Weights of a small transformer language model.
Architecture: RMSNorm before each block, learned positions, tied embeddings.
Training: a variant of Muon for these matrices, 105M tokens.
Each number is 200 + 20 x the weight over its row's rms, rounded and kept within 0 to 999. Layers, rows and columns count from 0. The size before them is the row's rms in percent of the matrix's.

# layer 6 MLP up, 256x64, rms 0.34, rows 0-50, columns 0-63
106,198,226,256,204,194,214,216,214,201,200,161,190,208,217,205,198,200,172,200,224,224,227,188,244,171,201,224,188,197,170,233,176,155,185,223,182,202,208,202,215,214,209,197,184,211,155,200,184,211,222,206,216,202,193,223,227,186,182,208,187,201,198,201,231
101,211,214,193,211,191,186,185,222,192,214,224,227,229,198,226,203,230,219,195,191,211,163,237,193,214,187,197,175,216,183,201,194,207,219,166,212,161,230,178,183,185,173,203,221,160,206,226,155,194,201,179,212,208,169,192,186,202,210,210,205,157,213,191,217
102,196,206,193,230,229,235,175,244,209,202,235,213,191,208,211,209,212,207,207,207,187,158,189,220,192,247,221,187,186,226,191,169,196,204,153,171,183,187,209,217,190,211,224,173,175,211,197,182,206,178,208,211,227,195,195,204,194,244,188,189,209,187,195,205
125,176,190,214,204,218,207,206,208,203,265,236,171,187,210,203,255,175,203,183,178,194,201,174,191,233,191,210,205,173,202,248,197,214,226,182,199,214,170,198,230,201,207,208,185,187,220,200,200,182,216,189,212,178,199,196,187,214,222,211,190,182,220,188,224
099,159,218,205,198,220,216,198,215,212,230,243,183,181,220,232,194,173,204,221,194,190,206,192,233,212,190,222,207,226,207,210,184,201,175,188,229,195,240,185,216,229,198,173,194,190,250,205,186,191,195,190,172,191,205,165,219,202,213,220,167,174,190,203,189
116,201,199,252,193,232,184,181,201,196,209,215,222,209,217,189,194,187,184,189,198,198,183,183,193,224,199,184,205,200,201,223,208,202,217,223,191,198,151,241,226,227,170,230,219,240,191,167,174,196,245,204,214,214,223,218,198,211,213,163,192,201,206,193,208
109,226,212,206,192,179,184,191,209,184,234,189,190,198,183,165,218,189,216,214,198,189,187,239,208,242,221,158,172,164,200,228,186,194,210,184,184,193,197,173,202,223,187,220,177,211,235,207,190,198,197,201,191,191,246,206,160,212,235,198,190,192,206,175,195
102,188,182,176,201,234,176,233,180,217,213,211,205,229,226,212,172,197,189,189,181,202,178,169,207,203,239,213,212,212,230,228,241,155,212,186,180,203,190,211,200,214,187,191,168,160,198,176,202,211,214,201,192,214,203,182,174,183,211,183,199,214,183,233,186
089,204,189,181,160,216,182,194,245,167,223,205,194,198,252,167,217,180,178,213,216,169,185,231,222,199,191,212,206,177,198,201,184,184,225,196,216,188,223,177,218,233,227,199,209,212,220,217,179,203,194,203,197,212,200,182,212,187,214,224,177,233,208,202,169
091,199,173,233,223,189,189,206,203,179,197,208,195,212,175,185,170,206,200,162,205,212,217,226,167,177,198,217,185,199,183,206,197,157,195,220,225,214,186,183,192,228,193,238,215,187,201,206,186,191,211,228,179,241,215,167,184,208,233,212,191,199,231,165,175
101,205,200,231,221,220,215,141,197,186,205,193,201,193,183,218,234,211,184,212,176,191,221,216,234,231,201,171,204,190,224,207,200,183,185,206,207,209,230,229,249,208,170,178,215,238,218,211,171,191,193,223,185,207,208,222,182,205,213,195,200,201,231,212,190
090,215,172,178,204,242,173,244,206,214,187,198,211,192,195,195,223,201,195,216,204,213,200,174,200,232,174,209,231,183,198,193,174,171,178,246,198,218,215,213,218,203,170,218,207,199,222,229,194,227,224,185,159,220,211,162,199,193,203,187,218,219,218,197,197
094,203,211,221,186,166,211,192,215,215,228,220,208,223,219,200,220,187,191,205,193,213,211,203,169,188,165,176,217,209,201,197,179,208,198,193,204,178,225,247,254,158,173,213,197,181,170,226,172,184,193,225,175,206,233,200,211,169,221,205,185,202,203,195,207
087,204,193,184,201,189,201,202,212,210,194,198,197,201,209,227,219,189,176,194,187,230,189,235,155,212,178,196,200,200,163,180,239,149,196,232,204,167,236,155,208,215,217,206,223,216,223,190,197,171,228,188,192,227,198,209,182,214,209,209,211,206,208,226,188
098,160,171,205,199,201,205,190,174,191,189,179,218,208,208,191,180,167,226,163,212,234,205,172,172,201,230,214,213,185,216,207,192,188,234,182,206,174,176,204,202,202,205,227,181,168,144,231,207,215,194,213,200,192,234,209,187,170,218,199,204,194,211,214,203
073,158,202,175,213,243,177,203,184,193,195,211,190,218,241,185,225,224,166,177,178,158,215,182,201,173,201,207,223,178,189,173,202,219,194,206,162,192,205,195,174,194,210,209,157,191,179,191,184,207,210,193,177,215,202,200,186,185,216,224,220,228,207,191,181
113,170,189,186,225,187,201,195,188,188,216,212,225,225,240,201,189,171,190,189,218,185,232,222,194,217,192,221,223,226,194,187,216,195,208,225,185,221,193,182,209,173,215,212,202,174,242,196,165,185,190,197,209,210,223,211,237,206,197,254,214,236,174,211,207
104,223,206,197,226,216,179,205,242,173,229,164,182,179,203,186,214,220,227,176,170,213,213,197,236,196,217,196,201,161,213,195,198,194,184,177,195,190,201,210,190,211,239,223,169,193,176,198,204,229,190,185,184,205,197,213,162,198,190,186,210,167,234,214,176
125,201,184,231,216,252,191,164,193,205,214,218,245,204,214,220,180,227,207,190,181,179,184,212,194,165,171,195,185,161,187,198,204,222,183,196,207,199,154,210,230,203,223,227,215,190,207,213,192,200,190,237,182,216,209,184,228,193,204,220,214,191,212,220,203
107,172,212,230,149,225,193,190,201,210,190,201,223,182,193,212,177,192,177,194,189,213,203,185,204,151,204,219,195,212,196,172,203,206,233,195,197,183,205,235,210,173,224,197,204,232,223,203,182,197,226,217,229,190,214,202,165,204,180,218,230,235,162,198,212
107,188,195,194,194,203,204,185,184,200,208,220,210,240,244,218,190,175,211,210,201,196,158,186,216,233,184,197,165,176,180,219,176,211,225,189,235,242,211,214,224,223,230,188,169,210,220,202,183,220,193,220,180,221,229,204,172,220,206,202,216,201,185,184,186
097,187,195,199,194,166,187,204,230,167,218,181,210,212,185,210,207,175,212,170,190,203,202,197,183,194,193,240,184,163,208,174,215,225,203,215,207,194,168,203,218,193,187,233,198,190,196,233,201,265,220,206,191,199,219,177,191,224,176,212,197,196,240,175,216
109,223,208,195,194,230,167,227,218,203,168,208,208,202,188,211,187,229,218,228,187,218,218,203,235,210,224,216,188,234,204,192,193,198,187,153,222,154,207,198,181,206,228,213,222,202,222,191,184,192,199,213,197,215,171,203,190,159,215,159,197,193,193,193,232
130,222,219,210,204,228,211,197,206,201,200,195,207,184,159,176,192,189,200,184,165,205,205,221,240,213,188,190,214,186,199,201,203,178,201,154,186,193,239,170,185,213,223,186,217,216,218,204,173,203,192,237,223,181,164,196,166,190,216,210,184,205,149,218,207
103,187,199,212,188,238,167,174,201,203,196,212,238,183,217,217,233,232,186,183,202,193,169,201,194,187,190,232,198,161,201,205,194,202,203,186,179,206,201,197,229,178,187,161,182,209,204,230,193,221,172,194,204,197,186,180,166,243,208,214,231,181,228,202,226
098,212,194,203,179,208,213,177,211,201,241,199,171,150,200,167,191,172,234,213,156,204,237,213,209,191,199,217,213,220,180,207,198,181,218,210,187,193,232,211,215,196,210,199,192,200,168,209,184,199,212,193,203,154,191,202,192,229,211,162,236,197,220,185,190
094,192,216,200,214,221,181,176,224,190,204,224,198,211,204,212,216,187,217,209,205,190,223,218,206,174,189,211,221,202,179,165,190,243,243,184,204,197,193,188,170,216,200,241,173,217,204,221,187,170,222,216,210,166,218,251,206,233,226,222,192,209,206,213,205
123,176,235,205,188,172,209,219,188,185,198,208,221,208,226,221,182,205,171,229,209,174,187,186,179,268,200,173,197,207,181,224,198,207,217,211,167,217,194,201,224,220,168,216,189,204,227,201,178,194,213,183,187,198,227,194,203,196,230,159,179,195,189,217,202
101,245,190,233,190,204,203,193,218,183,192,188,216,179,210,187,221,192,208,211,215,198,207,210,208,204,220,191,171,224,176,230,207,222,200,243,217,174,213,224,192,182,218,248,205,184,191,192,174,225,226,212,199,241,216,185,187,194,174,217,235,202,209,174,228
093,190,177,198,187,200,165,201,223,184,234,232,224,221,204,236,215,178,192,214,149,168,199,240,232,221,182,188,179,193,186,218,222,159,188,209,217,218,217,211,206,215,189,172,193,216,216,175,219,205,183,189,196,225,189,192,178,219,181,204,193,218,194,202,204
103,176,172,181,208,201,190,228,178,225,224,208,222,209,176,223,193,182,209,222,202,236,211,200,201,206,188,203,181,246,220,189,186,178,196,147,232,183,201,200,163,195,215,198,214,211,165,198,198,178,199,207,203,197,213,211,171,205,217,202,240,225,188,225,232
102,211,166,196,229,194,217,171,236,218,204,204,167,201,226,201,167,144,194,217,200,208,219,224,213,208,214,234,218,218,200,194,190,188,187,183,161,176,186,189,208,193,226,189,209,171,204,198,173,209,212,208,218,189,197,212,180,222,209,201,154,210,217,193,170
113,173,201,185,163,218,224,194,190,205,155,225,190,223,195,185,202,192,221,181,205,210,194,206,172,222,190,203,217,219,175,219,204,228,181,195,203,204,224,185,230,188,202,214,227,243,210,208,174,215,218,203,188,184,191,210,182,169,191,185,230,215,139,220,193
103,190,170,196,187,211,205,189,219,159,217,218,214,213,257,205,173,210,163,200,220,228,234,196,195,183,216,200,226,208,210,215,227,185,209,211,188,179,217,217,222,213,201,223,210,213,219,240,201,207,219,217,225,211,181,208,190,182,233,184,182,203,208,166,172
095,166,197,188,224,176,214,195,190,181,191,199,225,202,240,216,212,215,219,203,165,218,212,161,200,210,213,231,203,200,202,221,201,179,170,201,215,186,197,190,201,218,219,195,209,203,196,162,200,209,225,242,193,227,192,202,196,249,188,236,187,191,237,212,235
097,201,196,211,201,207,192,247,195,203,196,212,250,173,185,254,202,197,149,167,205,182,184,179,197,188,210,216,201,188,228,186,188,223,198,184,195,199,190,192,209,204,187,188,210,165,204,227,176,195,174,171,214,233,214,196,213,211,200,241,173,211,203,214,196
105,182,175,215,233,223,214,199,190,176,187,207,179,207,164,228,180,206,191,181,199,186,206,233,197,165,213,220,186,197,209,194,191,212,222,158,206,181,198,164,219,184,190,217,177,190,223,213,166,207,197,198,210,247,215,182,160,198,172,177,203,182,202,209,229
084,193,175,216,185,180,205,215,224,201,236,208,230,228,187,185,190,216,187,177,180,186,169,203,198,185,232,220,208,231,209,266,161,214,222,196,176,222,177,199,173,199,202,217,221,234,191,205,195,215,208,188,215,227,168,194,188,204,185,183,213,212,199,210,199
101,193,212,214,208,181,212,201,177,215,242,230,202,184,191,224,232,165,187,199,222,188,215,185,179,257,176,238,190,194,183,173,154,200,196,186,176,191,220,224,203,214,187,210,228,224,201,171,190,187,203,210,209,211,231,206,193,226,203,206,196,206,225,209,192
106,214,188,196,216,194,198,211,180,172,174,213,178,218,181,185,239,176,211,211,173,228,211,158,224,213,167,211,213,208,194,221,175,206,191,166,245,196,178,197,219,191,220,209,153,205,176,189,173,205,204,221,213,199,184,209,186,201,211,228,223,205,164,200,206
101,201,182,228,186,225,236,192,186,212,219,189,207,193,209,226,212,199,167,163,212,197,230,158,202,175,197,221,204,214,207,219,188,209,196,216,209,199,243,224,179,158,202,228,220,186,201,198,189,227,223,200,198,204,254,215,225,197,224,191,221,195,192,212,176
100,185,178,180,197,194,158,203,221,222,178,207,194,207,161,239,220,222,195,230,199,191,186,196,188,205,195,209,215,208,195,187,207,195,229,152,219,181,202,208,195,189,187,221,180,160,251,222,197,244,210,189,222,170,189,193,189,193,202,200,209,174,221,189,179
093,198,204,185,199,183,231,200,238,200,225,216,168,216,217,167,207,177,218,174,182,209,214,212,160,193,229,185,225,223,191,192,202,194,205,200,207,194,207,202,240,179,225,251,171,183,179,201,177,200,185,198,176,200,203,212,230,213,206,192,233,227,201,181,230
111,168,199,148,224,152,180,213,180,186,195,187,222,209,214,216,163,166,169,200,206,183,205,213,169,190,185,225,213,204,185,186,202,219,205,171,178,169,192,191,183,215,203,200,191,190,190,217,208,207,219,190,207,194,253,197,194,197,208,217,158,195,224,208,196
085,197,178,224,206,204,180,195,169,209,210,217,201,214,164,210,200,195,222,239,206,219,222,239,186,163,195,221,181,213,154,197,202,223,226,206,210,224,185,188,178,200,200,198,148,232,163,211,169,198,213,195,207,185,209,196,230,175,197,204,192,195,177,216,206
103,173,182,190,213,207,242,182,165,206,197,188,224,220,247,232,166,212,189,190,180,231,178,201,181,217,222,173,206,206,156,226,203,177,207,187,198,194,247,200,197,181,213,188,175,192,222,227,195,188,218,215,194,210,226,195,164,212,199,201,207,198,192,207,201
108,191,199,206,188,206,185,188,209,193,238,243,192,214,219,219,216,219,189,221,204,162,178,177,199,196,178,215,191,190,188,212,172,187,213,181,226,206,230,183,192,204,209,225,189,184,187,214,208,190,242,220,177,182,216,246,147,216,201,221,212,198,191,227,225
097,176,173,179,196,199,209,209,182,226,182,218,210,173,172,190,206,203,198,163,168,199,201,212,214,173,155,220,203,215,207,170,179,149,230,167,184,215,209,203,193,183,223,198,200,191,191,225,195,192,171,193,197,208,196,176,189,227,215,188,194,208,188,203,254
100,188,206,199,182,197,162,205,179,231,191,210,222,223,183,228,197,192,205,161,184,216,211,170,194,197,199,228,206,211,239,193,231,211,193,198,205,213,209,179,184,190,197,186,229,227,182,203,174,224,194,207,229,218,206,176,187,238,184,223,199,178,169,215,252
103,222,163,205,235,250,218,195,181,193,206,176,243,190,175,222,217,206,218,192,178,209,209,208,186,175,194,181,224,204,189,207,223,208,236,224,219,160,226,200,218,205,232,229,195,214,185,235,192,189,185,195,183,186,198,216,187,219,213,212,220,211,209,187,177
104,199,189,241,196,239,206,178,213,221,234,215,217,183,184,209,183,207,215,227,184,206,239,215,213,161,227,203,204,213,189,242,201,223,171,196,234,205,212,202,230,178,212,174,214,181,180,190,184,196,207,168,210,197,240,220,198,191,204,206,183,172,209,209,185